{"num_hidden_layers": 8, "hidden_size": 256, "num_attention_heads": 4, "num_key_value_heads": 4, "head_dim": 64, "intermediate_size": 1024, "vocab_size": 847, "hidden_act": "quick_gelu", "norm": "rmsnorm", "norm_place": "pre", "norm_eps": 1e-05, "positions": "rope", "rope_theta": 100000.0, "rope_fraction": 1.0, "qk_norm": false, "attn_scale": 0.125, "bias": "none", "tie_word_embeddings": false, "parallel_block": false, "init": "orth", "init_std_qkv": 0.0272, "init_std_o": 0.0, "init_std_up": 0.0272, "init_std_down": 0.0, "optimizer": "adamw", "learning_rate": 0.0014, "beta1": 0.9, "beta2": 0.95, "weight_decay": 0.31, "lr_head": 0.00455, "warmup_steps": 203, "schedule": "wsd", "decay_fraction": 0.629, "decay_shape": "linear", "final_lr_fraction": 0.05, "batch_tokens": [32768, 65536, 131072], "max_seq_len": 1024, "doc_mask": true, "train_tokens": 423600000, "max_steps": 6109, "dataset": "wikipedia_en"}
Each number is 500 + 40 x the weight over the matrix's rms, rounded and kept within 0 to 999. Layers, rows and columns count from 0. Numbers have three digits each.

# layer 4 MLP up, 1024x256, rms 0.0436, rows 610-637, columns 0-255
503499467521476471476529469506495482413463471515549481519516507494529491536588581518490500500492484525518568519401490464499480501497536408462446461542568512476482511472504482536508495522487467576444498468503585401497509469470463477483467523547456515512486554480472531470534405545503513546450442459508528500482479513574501514525451498455527486528519484442513480489487509434470505475448529471438522432528492508440447504559537494529539475454520513549533517526539558504518509601497467502539489540480541476539500498517520554497448503550465450486524432516514533534481463496493516482577572526472528476448418453566502499483493508473540504468454490569507511497468439482507530458512448489522535525525506404496483532510499544494569528404489424523579497511530508484527493484508546
538554540524487400497411488440484501543508460511470506588478498550535519460539425483400544500472462480521504487507558512486452534503523530470516534554519512453474514463537524574565462463493381553497489486536570473425439451493571494500466559550497540506500475449442509457427466467461508524491537459541522458426482441467509497452501507527436504540551531449518517447549465555498448487471482516438511536459469514595480488472558473500532507432533524528440474508415470520455515480514477460483549461429451535470471517542500512505487544459468395502446463573463466536446579551476474582552547468536485555457502415511525475489451535531501497449528475590468491596473537453459523516502503556492535562523535509599438458495547508496443452504545462495571528589499483505475532566555492
483484523516529500508467455423487464535508518545537519465523482501464482468562522467513460499576411457473495498537451519467426484517536566525461479505538503549631453456499532488431521447438430513434538502430493521473425442506470470567511479535407479481499497541473563467457514439549604524445429501503524466434518489552555478494464494533482571575526526457518425483455528536526487485467578490539542538487535480494471526535500511571536526501512507491431497487414494492572515590455455511501467459411493523479483528500469387578528554543496582504434536528516496507493518456454480551512620436490462482435454542547473521477450481490567518547402459488471467519487444522543516459465591541464469567532555548553459499496530532490590488549502551505547530549534506451516479582557475
580547498505368485550573420434456483439532526466543508502726496507538552461596576498681481512441340270624504419523476506456428476413563519584495470492598500431588447256542544553516513450577449511544525494570483467533458466477546585610373467530341507530463540511507392433457587557413472446461577433551504419457521440621534494479482411610457480420515502437546582417565497514487419608527510544446489426561388427464482457548423601516529505427420562555477481638532465399468499475524586454399575469555610532462474525551547592609487516503633356324535353306485588488519540496577492342523574522531451539478538522457456453446498441482486435478454426515529487483499554520346520484499328531457707512365588481429459449422557563513673577469679514465519438544545563533525463477491409
502555570557563500540508539549495521503452504539599503487447449486521486510586543480473503479479448462554555456562458529464539533470485436458460451530519502532532506472559563472491498546466463474515533491487516444459488561461477476549501490529459512579483551463525509461586495532541438536543478380480521508449577474475522470454479479430451475472522503479529519432397500507500530532522468508488486546461448533485439474496513484448549525504501616535452473470552545469472493477536484575554454469510448453563479433442599449489524533569509433500527454501498452524457469474512517523522516471489479506474489483529501495479434467527569477547467414541440553532495466493507498566453468480539504447466512484514488532487547519477543526537503518482436532469587440432502493521443533
470485550455430494507529567480542524501485493489511515520503493503528537435498499513521496543501469443506551438485470464571492494477510493433454559550517543452558482444478525554463561515527454430474496478461585511463473489517457510518514562514433587512517572515498599466463443400511536481473519506542474464497450503516477512503511536477483514510471550479528413467397481524475485472517542557524535515521487468551464430435452531480396497451516557481489489476505499558552463531484469528496532485448478530458440477576503461531523574516427448492560471409495462446536460556554483522487497517502501431494407480474514500465453520522548502537531502483470517538478504488531469492472472562505444452525476442550539469514606524513509478494479446430476482467466560560512478469523437
497485474434496434502516508578444520496521545472547459478522541528501572521495518475452521583523491505538531543498462522507484580418521513554467478495600521487497453423495506523469397506498438433506536570549466452499525466506446506515467534557467539502459504517503481491427525608496506546471412565468487480500577449458484542416429485579545516550476524452597433468445545480428535513566584525508563430504506429524515545460528481427444465507554497446516499461448531526519553453492427483483533495440557507490512465464536526539528500542541491502478500464526548476513521453436534529473542510531469511479476487434522492489494508497510484523462522520473519516584473433442503480527528428558526451429538434459468468448462494581504475477488502454558507509511461528453484495521454
486516578552477441512530487549521440484465496461536554489512572440572537477521544527484500508578586501510548475486428473523509515467517566456546493470507510445513469496471480559428484526456484515534498471477475603478483559457568542422489447458524517598538469575479545432498491489511539511523550477451556465501420542485482542481529509499447566554481499577524390540586469484497531497474463574458524573443522566567460511469537481450522528471450490467468534516565492500500500457551482510528576535544566491521517486513487470559502545468517521465476533516536534528537535504511501476525519532527463454531483513532512460465502556527447517524476549497534525504511531509523457514504536489451456523578525500488592518577533537461520506484485557481532569484509518456524491513576477
519442468511487502506547499526433543474516493517541486506528491512420510513529569479487486500525468453510512470509540574536470513489474510473524478524474521510478471453457549584544528560467504507519462522396481476498541400388543453517483499459539459436472489477509500506532510513540478514503519511525482508488436457493539440491494450544544550480461509478488466467456464490533478475462543506493478475544499488432459477508574504513478468466529494489504385494403497532547497434454487499490485520543544494521499516451508511480522509526468485563514464501510537509535437507520496522489456539529529530497441481532513489502502498538465518541525475498531532541498425486503511512507560462511537554458533449519437476488538521475507479536515513438550569509457508502419482607519525
427488570486519464496515526562485427469525451524502512580549485482513513495529504459489499491494444472507515477502465557561482497463565502471518515552455497488537510547532516557453456570482544466478435558541472475520473483468544528560508552510525526485437481535465458504495510460529472485520460499515491473464497486500542496501484557475502498599494449450487536396444455518510485417444571482544544478573422544520474502525534419560505502547579524518457503577449514499512469462461472548529481493435477552498503557541495466544531531498446446522478535513524463445497465495485518572482543531528491496572481549419460507515509442498482495521512470533575494533469494515498458507549544518479507481483507487519495524511520502493503501508519521444490536411424555488501481517488510
535542555477509491530464552493421445548530505496531569536540555568527495496535461518502554483556430507517482478448504513520479481496551443431530443528497496469464572491545468522529472464524413525518495492504475471514419540507456525476498424557408584428536559549533542478476482528582511506480463468450546455521511486510515463521471511519531513471480547501511478458445521453488473541468546487426485524516509563519475486550528466526528430479562552552497560469488469496494518549506482506558525491556503478447443487501488400501536551497448527489469468458460548520474399422462556521431483504560388468492409486484527493528497500543484529460447438477466566507479465495513476470487506545508532478514513426524501469527455538531540450429498466447517520510501473460543510474468473
488495462558509468496456561476557491539467547513538524513523566480483529489520454523448540491446540548599526492527435451503538517509466504526465483553500503411437549533513572557475450508434514504524453498472534518511460531443547487540531509514554508537466522478517441473503511473524542546463489477496470485530537420436495514462484502547439509599472563476554495491452547481464456550469461496452524493580451491524485493475493444527458526504462527533429453500576497497472542484503575471460563532539502554540487506477554451478543533563524476450516535442546479489502521511526457526526549559507501434461489518497417529504497545497485467537519457517490466461575515519524564494440563499485447500505477432444499434447498538462504526461544548474527557510462490545518489557498517
426443509530509512578471483517541543471430529508538474518497415464535550481537539449524487547559500488555446439536500488537486522428501510481472464445445506472547480462539491528453465518508482448526473529511556478451515552450498541455491553445510565468500435478400536484462541472466509531477539495504499473507460542487561520491505527470461556537569502513550464480484508581517534540544490551503542565447500513494507476512557470479498531428478472521505516458531519527491473475490455445466490505431476513523501517423578564500528564486529535511485494495463432536470478499493530535525501510467517493613498468542510519509472420465481525476524548482518499475497477460539529517501510477429440494521507502542562513487481551509523492516485518489497490516467537511492510471502509
471535528522459431528508451484494494460494507492468550508520492478544482513510519521491536528477524479481542460470462498548533467471507497507581510434536560454488513472437504495539422466529504512473513548501530523466511463499493527546452487495508510530448542464506489512483512442489481522450491492484424476533498441462477568524408534493569599497478513530483487500490494526461497490507511453491530457498508528509494566489509558447469586534513472523494482423501486530435478490500534477498461488475469525494500481525517476482489510468437542502443502519527487514533496501470499484490481541447487472509543515507433539419447509562536507494505559555510518514558469483467517464464503538497448504585495475499457489505471523502499497524485543467515452419498429514510504481525540
523571482506537514499484598511486505464484496439492542482465514468536450552489486363442480549488412456609498499493496594545486520515500465531474452541459586555510561489480539534449531552522520392583472605484564392467432383468474461556428500587392580453521559572542508502479586511545509483467481467504557444560452453460514558578445458595530517519512487518481530415501521502493450553481488485530541495485494575559566449494502456485473463546604478576539436559514460499530409542473516510467508417496524492480505456489474502476494498498479461554523519484528462477449491468543486543485479464502513509460461499526456437521511585521529491524538546563470439499479461489451562465446540511456454539499519525504471417506528532456572552477563495481525563432537495447543499511507483
553457531510427455536503542443480498440433467446510579462479532460493483586554541406485548505514504476459541553428545520498568515464487514458549440574554546466501456520435522491443457524486488493554446546552493552475567480462556476505465525451530488472459488541500501500507466498490504574472569464507507482473551465446436577516540535508529546534561566513522423460479522441511449482471517525521461460522503502500449635488467505462482521460484473489467486502543587505491527576521481460550488495471502508593491577475565503474463499525507487475409552442485448515486550465521494549444508517486519483422492491539552472474536511514501501518502531539478490513484428485474549499518503472488596509502500522483440484569499494558519477392508460528532499442435485480507397477484520
458483573475523459523467478559516483419473457521514482601493532541509526520521569569525509513560555495504523459504527503550501514426503497499459518554567508446594477520522486523407428514549459546485479489524508472467410505531580581493518530469473514494451577454454485472543441509523530589508435496435495474487489527503497526536518524567496511533549501471504465480511522521368502508459510496481475507435463525507444448533480536555455484416511550498510535511485525451474521552473547451530550507482437423544447528460541546437542517516492481488438524486466512476434497494538509505476536537531522514532542461489429536499443528467495516464475544506504480455490514553523430499487462495479455525533540435465506551522529531467517461429564470521487482533461486524462504465527512
569518459515477445534526552494569446483505488507479444508441490532466588525448576536548575468550506504499512485442525459537460529483515503471478468518536501521535514511482497502432534473469488532518461514463468479499533525484613425493447486482490533510537465548507508477449493512519487555521496454507556468425488506547543497561465533495474492446532519506539490456432481488558441385443526496592459485491502543562470517488529418495500455494500468500471483545445505511509548523500512522476549506567513468513499566520538529388473508497541463496526532510471460441505499571536481496510421510527463480521556503492416483528499512512494474550448466544586472472518426424521492562482497471475545489458514471506496477443452577518488528532496549508516470488486473416444529515429531
550475546493545509462482573432517529483515500477564571534461526446555506539482518395486506568506526421525550473435500514504473493483531468455489480492469517476469489441498504493469529527501450538496429437501544468510499451511498433498514471590520528503537514507540535470472423474552507490481449488521506472455483415567451462496498586502497509435407537564491428462536509526504479477495493380398474469444528496576505467460566557533537490500480496502475447484479450476516571536551516505490573485480541468519463450482529438439520592501468470514562481532474539499507497443476474505552599464490460401486444529522529494503451510455490526510508503479514457525562489412543552499443490427498505580508515487501419439511524538466503490452513406468567505470518547434536485488561501
472487568470513411489482573430478484525553427446480431502495540488462514531506505485544556509554427474455564521482505494483527504460504466497549479461539512526538456454430434525466526540479500461532508520478493508459535439552572474489485484490511460534489501521438525478526530539467477443528485504475499484496521473480564615508503495488524483523549525580520514471460503458452417539464572486536553512490450457589559492548499428512463499451543586599516507504502526503573526497494508472466419535529500537478471513426526460499530527476542493480554486524513482463424504550461483530528491531456432484523533469489528482512480513460570454509535508475508566557548490466481500454514473498493476585539501489506453488502540549565481495443464589479501543515469491529474579458568514
456577510517478446523484428463445478523530492554524535454510490532451470421490415476512473511514538532582493519502485570446483508492518435554564494495503532459504517502535533605445540483429486534556506474551492510513506502466506538548482536535531486508538484508494488442478504511505576506466496429476440497510422501390508554468445569490481537524528515534515498541470501464439404486575541518485526451533526565496521436548504491496455442503508478477541448480537575536451509488530496455502560504505498504488467521519521524547459464517493477443533461509506509455486511450583481532546496474582477465524508537532527502559503425518508483571512551592524484467556463467493512495430472522418428516568525496510578468578459526422513488517483550538445573483430479506535541518471487
567546473495485510489529498522516512434495531564486442517487570488480483511576478523527494486495407471404533523463525536543463538454535489541483496500514507534538525521498513575485560516520519520458520440469522528523508475498526492524476539486528516444453498522523505479459531522519545474544483470537538490434562464527515479535464432532416549476460489454533458532554450486520541500462513507547472429513499499439419541562469470513485515478554525526567489477436461506521509472479507522524485512520596488462475509489479438479422459473490511541491401471523524514507495498481505499443438491469505487567459589526523523495472528520509462523521509458540488561494504560531548484496472522523537503496551494552519472522432496514506520487500560484496589453500466465551469543480487
542514522577503435511430467512493463544494547495423445464616593467430478560527554540506480546536450536500525480467457521478549505473475411469519505481578513402483504484529477547481509512508515517484485479507502529466527468467503496546466461565541462514505542542449542464480486479501443467467513487475514451511514482523494477493467527520544536498507497529555448488481454480489515440523563499527496496435508492522505548552500457479521456459499588524501487494525521535446501540485497485532518468516497525515519501493487480453560496456463524527415546559469532478477494515461534477494494440484427408465517422455499580428508549580458472491494477502493516506483545548481537451464559533510439593490494562492423440484563519530522507493453503490593446433470461490432438512528508
496542523512550482521477503477419525536481458487545519573521564517479459555486477470497515573558480489520559481471497505484528496438532530507497503535461510409569553444508572543535557522495466488555406511522500554478475522545489476472510522546457543506519495479537482472590533518513489550523521490418533452475488538459507545557503504428547482501524583564474497487496543498487445549465531385461533518498500490538577477516469442563458440559517494491450470503459546540573470496412490426532468496506451517450481495547559551511465502468498541476513474500492510489413479462505533502535555460511473470496522476528425518503548426549557517483528481504496469493468451460439487540447513504419476539522548484465424468561435517494517521457423445454474460527509465404459531463499507
492485525466520462529539549474499611493506520581569454558565517520479511489553550498502547570519438543527526488511517497506469559437494535496549488519530501477453491505513515504521435544448464557545578533481468408436469493494439460526501497492579490523516482582516422441517469521478458517520496460477550480547524534477486524461491489445536501476530529480532517455532536456519387525457550511446537497502462503499460506492495433464480541494585506497539479520516526417504542544485418451429542479485424498549493526495523521503564483497505568483468523515451556494423465476546499520532479529532502457548527563467550496461489546467528404478562544522492442477540393502487522548512417486497460557471588448519487503515498509557473511452468445490454538469506536512455509561579505
544474501550553481510438538484480511544493538435414542416511562430575518444540460525417442511507493487495510572444512507541480487480504449462473517473492536513441484431506537472487466423461440478469514459521511437535461510497507496561519515583526464433458509501501535484493494472484530499492533492479498475431521601489496528571464511527504539522499496470537434434580499472416474495508487484525493482473451482496479470527547518460518536539576483515565466446510499510489451444497525459504539538472592495477473537478536492544499493512484439504432474469551564399481405492508495502471507419506549507509526522495492494469523486519523465530479451562544590556439477545515432475527524524530526532506488546508491497529454529493545517415510509478492526439528474495503468506500482
536459484436520470528484578528441486441420488561551518552470518507510620518561489480555506520502490500449446487527496520576556495383483452494513449538505520586614552473513512470492476557590441549546463517508474454413471423411478549486475508584525502486410484443470429479454537425480452574464459481511516490485525506485548501487485555519547514526467576478504510479531550503485460444470525500464551517549439557494531474589503461523502481522566502507527546568506481494453470513439468475496478468493530479463468477526522494418500454560496481507441493486510524507488478445457523447455526515526542513548437502517538521498479477546494511500587516450499591581530502456551483460492526477446521458528576460534518469564501502569450512498524499489562514407488483462501496491570519
457469508459519462489496509527577508469496583500466526491538564476536498514560555507529516550568551483587535439504448547560464498503492541470527470451509529501500485489502581449491507518510469470497523472557560528477441471471499522511543493537485510533478576490502473489488541425479512491464503518480426487515503497460488515505444543522536539468513535534526447497542581539519484527514603440449482466519449533466521473545471551498410492490461488450530482497480552502526543502452505494482489529484533525547475538565528453528500465506444564476514519516472504547552507509513472481521506483475493485456457528543464511445493465516475463489490538554471512515599457489487537429465486568494441492556489453497554538453504562438500410458473455589520453420495415518491461479503462
# layer 4 MLP down (transposed), 1024x256, rms 0.0405, rows 610-636, columns 0-255
565514478510487558532415496548507502568450480510489533395475528454462451498489481518518514451556456496536490524536505514469463475481519528532565473521443570581509486511428531480526483489471504399480494505463460561423553510537533565468478521479546525500544527488428552562446501450472484493562445453519422492507548518478452484452559451537457398476538521534530487517509545487566485458521483553555522531507474536545550445483531522556459447486523519458494476527457427482518498499495466494448443428496503573561455469456490417433557535454598463582507526475445448498490539506438499555473482542543510493555462549519505489528548530494552500500500443438504543513543527489542480506496531452474440513519507531470572490495519466481401523501440551501468439431482518535492530482527505
473518475470498494525494459488515509546463515530519544539500599526456576528436503479466491540452438481568405495540526494518481519482522496543574500569419595491495540467536595424463552442453511472526499449488496540469414515495556506505455585525538471489484436596517506450448518466462504465497484449478484515520542537477488531475502486421457514433498570522464536548413455502414402501482539504466480442523578545489456495502444508465535479525475473539432512499535463441481507550510511544523547494487575488548452481499450474492504542411513476452528553558548465407433462596517511535482475421495457450425601553514573542506473457469459459582557452499578517487563462471530539590494449529519488512553448512506518503587494493530457468549569515495446564503462503528576553476552505
453473572465632417500567494512480508436529487453472540468473486517476497518512488597489541541454486584498457409570575458496470578458414444557534503510502517529443504532494518387497439502539510522576451496537553536533457564450492494529434519480477527475500492562537461512550552585480454438537483561490455515540507494516523527530500540519463514499500525506453539503534532479548548522518490512505450529533559524542502487498511459411487587492509517627455536512498483530512477478509492492435516587537514419495414410543505538568558504518541409552508508480501554503439510493519533526446487500474450436465523433530527487481438444523443554529552518539439503516484523437502579424551514538443475529419474468485529517514542437469396442472500459372524509454430502521524532501512539
494578455548453482485538398472541517442512476576403508536542515432536517466531607486519474447539466448541516398538468520558462000452503485548463430471426190557538470520488490479526528426500467524478504501542496473478533453528499457484409474539421439565512525573471531563510449443467462535522524442516469470483555532486532431510497503563533320489554474462573545483465524537484524513514511466480347448468501484543438546551548489477572537519491498516528494489504504505580499433442520514527507477556459576453458462510492462526498583462550477452554487476444491496538515463544483475536463516486532513433602494514439446389495490545555475505508501515603451532573491506527592476459435329488506580454448487536439478623531438525457488478526472478508470551493471488506482484450417
450483485460433448402504440412543516543507493517520497540481530545513523402490436537523471409479548503475462491491508445510505589446474539588505514531459604528443493519517492554501405479560477492464433573499480486552433494550483470455537474448488535508487522467463518516556571493527469492474498502571487522555483492497535509522488504467526577425477503503486516503454523564401556494540479476466516590510491487493512538568489505460441466546502442511470552511474527473520493552451502484493574548466502512506453451489503536571495507547556465459578534483558492480460501474540490559527450548531504453538431444542511457434541614464513506538513530521482474445497538495474503547435499458478534536536505402580534509502483548514516530502464513493484566524540567548486421538467487
493442554481548441524502485506496524500555409523480462460458452512510566545512464569527463476519532511446494441500573564451482493462492505518477464502437500460492583461536387482513468498514578523523475559501544499480509483469549510467536440493445479486408493470547437446506500593496521453497505553491562473524470545466474551532476507468418549484490444457493484519591486440457525508504492470418530428483508500500473536479503486477539566514511447554568541519447541456526577542516544460543486458547461525500465434453522479491535504528505498465480535520471566520508509527504493470490495437480481572529521525517546469533468447480451502384527503511545476489485451527462598461529468456511508539473530479520441464505472534471550528447504536548477472511483469471469473521500447
547492500516570500487526466543553530478470522488502525489518532527469469477525481521497485552506467426498511510482556511475478583517512528528460582477454605561472476522521480511495580517530492486572478454486460550530492574478519517504480435492502518457470477558492506453535505499452538431499573535461507518481473495527569480580533522531482558449508475510488512441457474527528470521544489542425498535420538549541468525543493487561553542501467501550561571461527460486468493488430512466481443522507498579514526540531567479487515557521510422514532499484475444502502489515530492474505489472430519466513552538549546490440461476527496417541540445513450500467476456462511476517470455548560461562555472461524537474600506453545461543493457481492465565511516459475449487523512505
483537476533511477533460499475495504493470528509455465502550470519466473410502447466501531519407455507542501514507504541462515595482481507587425484536429579525485460473473544435495518544486547503458497498527453568507479484552482455500544538459476488514498498542510428512496481449467484489533459550482453518453586497496515529521468467522494500455480493467499502479495545502455472557559506494536492469480519503515465503550495482534517497501465491532499443521520453462529531564514494500407453470545557499489430524476519573493537461471524455497538575495496470505468519484469543493577487543495578509415508458568499513522508521545438487539494579507464489509554478466438544514463515531543535515483441506499452503512484505533521493475555477527514430481516533514518494441485510
491510539405530539546428484453522500497525431452558502461483516496514513508532528536534423492479488521541601503507479455519481551531495512516414449462524574495545538505516499475416520472493544479461518478501520511465499525508490482500501455496486509555533457500517483463497482526434561528540488487496486490495527565522493487535412550521480521483532480556555549522572502551406490518519522506458492496475480502509524490560514510465430480466402494461498582524535493505472487493504502494467516489489439514520519520543504475505436476458496474513492530503506480481495541468482563448530500475475475555556439502510499529579534485537518503453419481528492452526521508485531422552527476489483489500479490532509487478554505538549448480414479543506470501509528482498484546455504455
533483446524436471553483496458464482495476459472512530404440540463513521471501514526482504494516516563464439493484512502434502608556481497535521523501503559450486481474504499478496552462535422492512517478486524484502578530554526455485472461504445485495473530439543453496547435476480553619492476517522499597533532516492551486468510498486482476470535434515523459504564500496493513582550407457452483475418536526498479522488462483457545518480434580534484527501510506563496549537514519502525490487474482577496475473497469506480534509525534506500463483495487566496459522523589519514515459511489486514437558464467520506459463504498523477466457510487454552477511461472548502520513460438540456481479523512446543463498478453509473476527524446512520519517517532492486473527533503
475534453480520474469574508448494494502573474497523503451500469475506514466503523464468508470509567540496525497495487471512541571486467472548479460544469537493476421480509466467562521469521580541488496555484557490498533517565533419496471518453478505530495561481456455530503491476490468501470538485546521501501456519455471571502500484542524502525443475490551506530444481521480486540504500499479445453535506481483495556429547492433503526502471505507524489440530492455509476463516473506500436456551453488540604500534473544497475523494521507489485496494476438530488497546487472513516427500514506500489527474543542448435560464511530469531530532523494459518443474496443532459513530516589530461546477538453436479492506471513483518477513544545539510484531485431444478527553496
488551498506469509449565475507391456493503460515481483500497461483492482536453488486543472451501459483481546542477519517485406580481568498461519444501509491532565532489536526471563475500519456534475543471534488488501522496511530461521506512483520503578543429474516511566529524557520471526524523481487514478502525540497493458553513523468499536545519529487513484477471496500524481505533506528578510448468501495528459513518539585516489497474533475538521465479450457578509490460488484483510479458480589478459497569501493565541472402456466500544516427496534506506506496548419511511528508494549494514503535462433457513458482459518531564497514512473503496507497507519497502488538429460532530559503501520473486527505506487506470490510463464424519450489518488463470449464432502
525556551506472463508486512535471479505537466521440552491469578505513422514485468535498466496445489461494597497506496529479497517552507477485524540531542525472522506486484536520535486493500487514530507463499490492474489462500539397581456502504477481488506536483552507520523480532490496509486488488437499519474487551502439556511537507529542495478481463442457482450525452472427458521504492512490488432496468516506509493499560500510504476553515510442483490489497480460501448493527471550487474485519525507503464466524436473494487478473569450580491489454578474500476481493444483498547438494540509515485515541512461494438460561519492487538479513482511487536568483521545523501502461504523537511475493530393524444485458476451482521525507416524537496477543447522516487487496471
517518510542527541467493551516507472484481497473542531487537519592504505527493519516531473512528473459504463503497503558487482444504494537511495504532571419515528524488495503492525521519468472471484528484541450511501430512446475413512510496562522466483564467499500477498529507525501497536569416492544593493456539576466516484545507450457443437507481478488458485422521498462511423576470463544463483514508438531445512487548467466498550503496515500563495543542543508485542493550560510556517475495520454521503517500501506467453504479553488466509537491476518522473521517507485496457464483499547466477484424482466540474551509474478446458573480511470492500440431503477547408456479496412480539456460530463567497525503447486540504487459518430492492533502509571480542513403491469
553409444458487465535471519491423487431526537461669509433470509589547522526483532395513492500479487442529506516435481564516472510538524509528519367511556422447416571459532548455516486517431450444379561470497504474393458480512524453520491470510516457491514539487607529502569480470473464561473597415549422521516535431516541520472442477459552332474489445496490578489482527571543491493409493395524512435561456566574525513391545470510525516536493468546464470570471505509499608569459440425510526511615529571365491512510518441499559471441525599539495504512500469478495528509500535539500606531490443556470468504514514551531477542502424504462398574551549542472407413456522436533475461468491521432482488417513562545446484447499464558555450490498449572465482514510532546502494523
492513533490495571496526566464576565584516461521519530519555561481504563436500419544525459458517512447508555432550499551529471506507454495504540559443543449596476483512508471468482549564505472481480587415497541439502481497549529525440489522467504510385530548530420463443565497514496449492492502451466565515515536455431528399487506479562430519435488485485470546551519497571513527440511514486477485493515503418548490422537557486523488533490540500446534568521493436481458438508498471471462455565510494546477542480488536503508566490478468543472566496460475460535510463441443479502517396454452471563544510521507557504472529451514496435530548469494494490509562492535533494488524439474548528541543487552477479526450509481515484547577490560494425495510494580504515518510456486
562503535483448581524545513536505549557502482500502516505422567507540477499481442483482525535431474519509483544595531539502431594461489553505524464516525454531458500467477502534555482491447547457539488554438536493473561498429515398450457474540460548505498462527581555521438533606463534452493495456484477436427550453466538469442500510508539560494439505509475508576533426457540483534481444480495441569452580481513437512426557509483566508434555494477485425512493489478520455453561497603455454489509475519506502485476479507539502527479531440535459452482570462584483567543459458498547478580526479483440530489540564510462527586527507508501507473435536482432494504536551488516527520418464525470509508526506523413542553461472538489546573459490493535541471551528470494524528462
496525461458502541493543535477438521522436490464462471501508450467517457461535483485446393472497442511510540525520480525491477458471471523519555559496505537472463524487586457518483544471468546523498578457509574562462540533546501473443563457482521543540490503446479491497459540449504486567546546508534534554551518558504528489475490493482459570488471521562442466564506510518474545540471582501492476466505536551538437519483505519464506476475455552472474479468589481564554491484490526524559540511419472513496521425540538442530470497419408508511516487489518566518534466448498468448501539440407531433531546535520484510555436496470503490520553533446451519527451510478470567502481497487464515488427533492511448602463582563474509408480504449501514516462469452526504478484506516
517564504502514521489464517501517476496537530476421537486533495467507473451525489494424501556457447490464517544502544440545571450546519504517473557451461491496468481493550451540545507532446492436500469570489426461487447460520459481482527511480400495488507440418441486496501473502538562533527524526462517533465509423411503480507527453542527470483502488549444508441551474497491421492528514549543521451477513538506515558484468558459507455477524489510532565418496544505516450519433512556503488479557473560403457497447577519519523470523437513478511407496432589519626496511472508512555513525452490511510529490445491546505471481503490527483554439502496530549465532537530499522464556406471493523499492520585554524440524551511453486543504507492543506486499470449479475528520483
535514419543507537469586432568454491439464519483479551583461475434521509513480489478554542496447531468518408432549446568523435536497465502478436505471520528455461540507550534508537550477478517511461473411499555494554493457529472534525464522494503548534511538492473453573525512537520583437562478459517575533499544562470526500540446519503593448513472503463558573454515486472515526452467471533519505511565479522470438504531489493479483530520508477526473548482442518505448435484488470520496554406522512531554522453590446562458524463463499542470574506465494508522467478432522556491522513522483529589476539534531449446525528495489482491416417492472500522482463444534507506492494495534491545440427489573506499478510466499494525490576555437497512511490501565467541481560474466
513519580543470529514515552528461587505487460491445521454500520509479542514483555540554436491470483426559494522527514432565463427461546533533505556532454536543492521523487476452501506497484587465482556446549482518523508525485475497449464497533496494502584548486397540535496462548493472549502508506527477464497508531476490489552544494449443523471487555515537486544420530514526526479542516461515490477613543466610587474492498525538478495506474560433562519482414486464521530429491498464480533504466510513499492450515474403524525495555499526519545403478473551452481402444457500491479538590460511558461516462502545470523485485526513416553540463512526539493540496523534463526466530554526532484565513507474547532519502518454491473517542513528493549487497504498499486475450461
484476494475500515522482506471476522499528442490559484476533484437512549525472473493512531563516567495511456565454446464465530436497502501497477479485457461486521450461458466505496462434468486503463431480514520484464558493500430483491508473511443466536539508483505518517534491557523494529500481508482458473539420544492522479495515553426479492543501544460485524516464553524509503469567457485439537486472515428534523501486552597550528486475484537454482464543493556548528539464493430544521540498578452578563547501503490505530519528496490537480524513514466471507473444542588495507573546532514485417500484451470484416549517470464468536531520476546483545496541460505486469521420561542502472487514481513507471448509518541455411458458424505496529525533489535463491517479513480
528498479467512462507569495521542464488450528512457493495484578491498547531476425491525454467526479479526564551538562453443462494563458467575506434525458456554519451431492505484462518568528467480493475469524488513489496428563511531541506491514513508514495519448525438447597527517582450497528549533553556481528503442469501509418552511577494485519503540477433505454483556461489428541529487476502489522518555508513511487518506522492489460478497465518471524521532477400512473527456519474518445438477563575415506541484524526515446515472469461518548422490497486514557448535472477513493527486507447496498469457405517501532462496489511469503542502591494520522507575487439514535481473493491530446412467519523459529496429541531451562527515544501486531513514525511520539503492525
482517562463509564508553470507524572483504463462545512543499520442565540483525538504518535538498511472523531481495476474512483500498556476470456493516467462494471531522484432452436479487485439548525496563435499506468504470469522491540528486485559509521488493586459481518465495593521552475481552505520537486549514477503482574426541511464510533436433457505514544505496492541481522478496497513488487505531482468504442504538531502482528532509493435499486550487533542501484562494561463562482537488481523532507505513490505440448518501586500459499540474529557549535570480549536451523505417444519486496501541449509497546439494586519504492453498470533488468515510488534556484473524515470520516453498440483611589503550498472477505524523496517559529571474521544513529585541496486
571566591543466523515495467412433523494489485504466476486457468509492526471516463513539523446482488510558520445471502472540569537529505525507519499431547558445540489463541557538581529512514478448445467508552512449549539482451497520479499430472517510512456494517495584441480482523543600450384494525544456512584464523550523490544533542506433512525464462547490514461504495513546539569481537483439466489422510432514577520547496464467510553466437525522566470494512445512518489495488535505533505475538492482459473489510459515507511518564487506494491483506551434463447566452463507480550508477374485556483530473525536570542488447547515511495520598428461455509483465548430477493475545566444411516508476610492515463430546460530511482506474520510561536457511572446501488468438480
532566474539552521496526480456423491470511487531492536491492489523520461517463498458472562494471528462489460527441494506517514536500474422439460541487565489558482491506509435538508486463507538418510530538530524500541544535544504472447512496497461450498526471518470523505482552466514541453572460491578525420469504525520466506441493436528506506486447531535531425575470483534485513518476482597500555497437500493508495505503522521475505508468495495472526451489472514531520549571492521630510526520576495492439514516544502517492465452538521553533465497508529453498526518518526491499482465522467505435524580463498473470500490568389556487520445486508502484548484491551445517435462474533510568548476543500494488467509532501509478510450502512471553501473496475500558436479520520
480477520573488577507565559523477531498476506395545491560468562484442485496528510633466521486436513496430511558503524540499487499489485514538493484560607503484464496516535526525518459444514481499530523501594531520519506472552484483576520428511522474496497533531483559461580505528463499448584495529541447530484519534444509434494488537557472534494466501472580562517500508573508496551468526562496482454527539486410521565570415510465559462484428539486504472390586554473454513468460501457581546443541518512433438432522548527562578455488506550548546564543419532451567465468479447483489547479546523569414457461534536529479482549465468430540489489495489545506485505475471462425498461538509480478474440521502499478512573559460435477557551500411512450553453563583423511473445524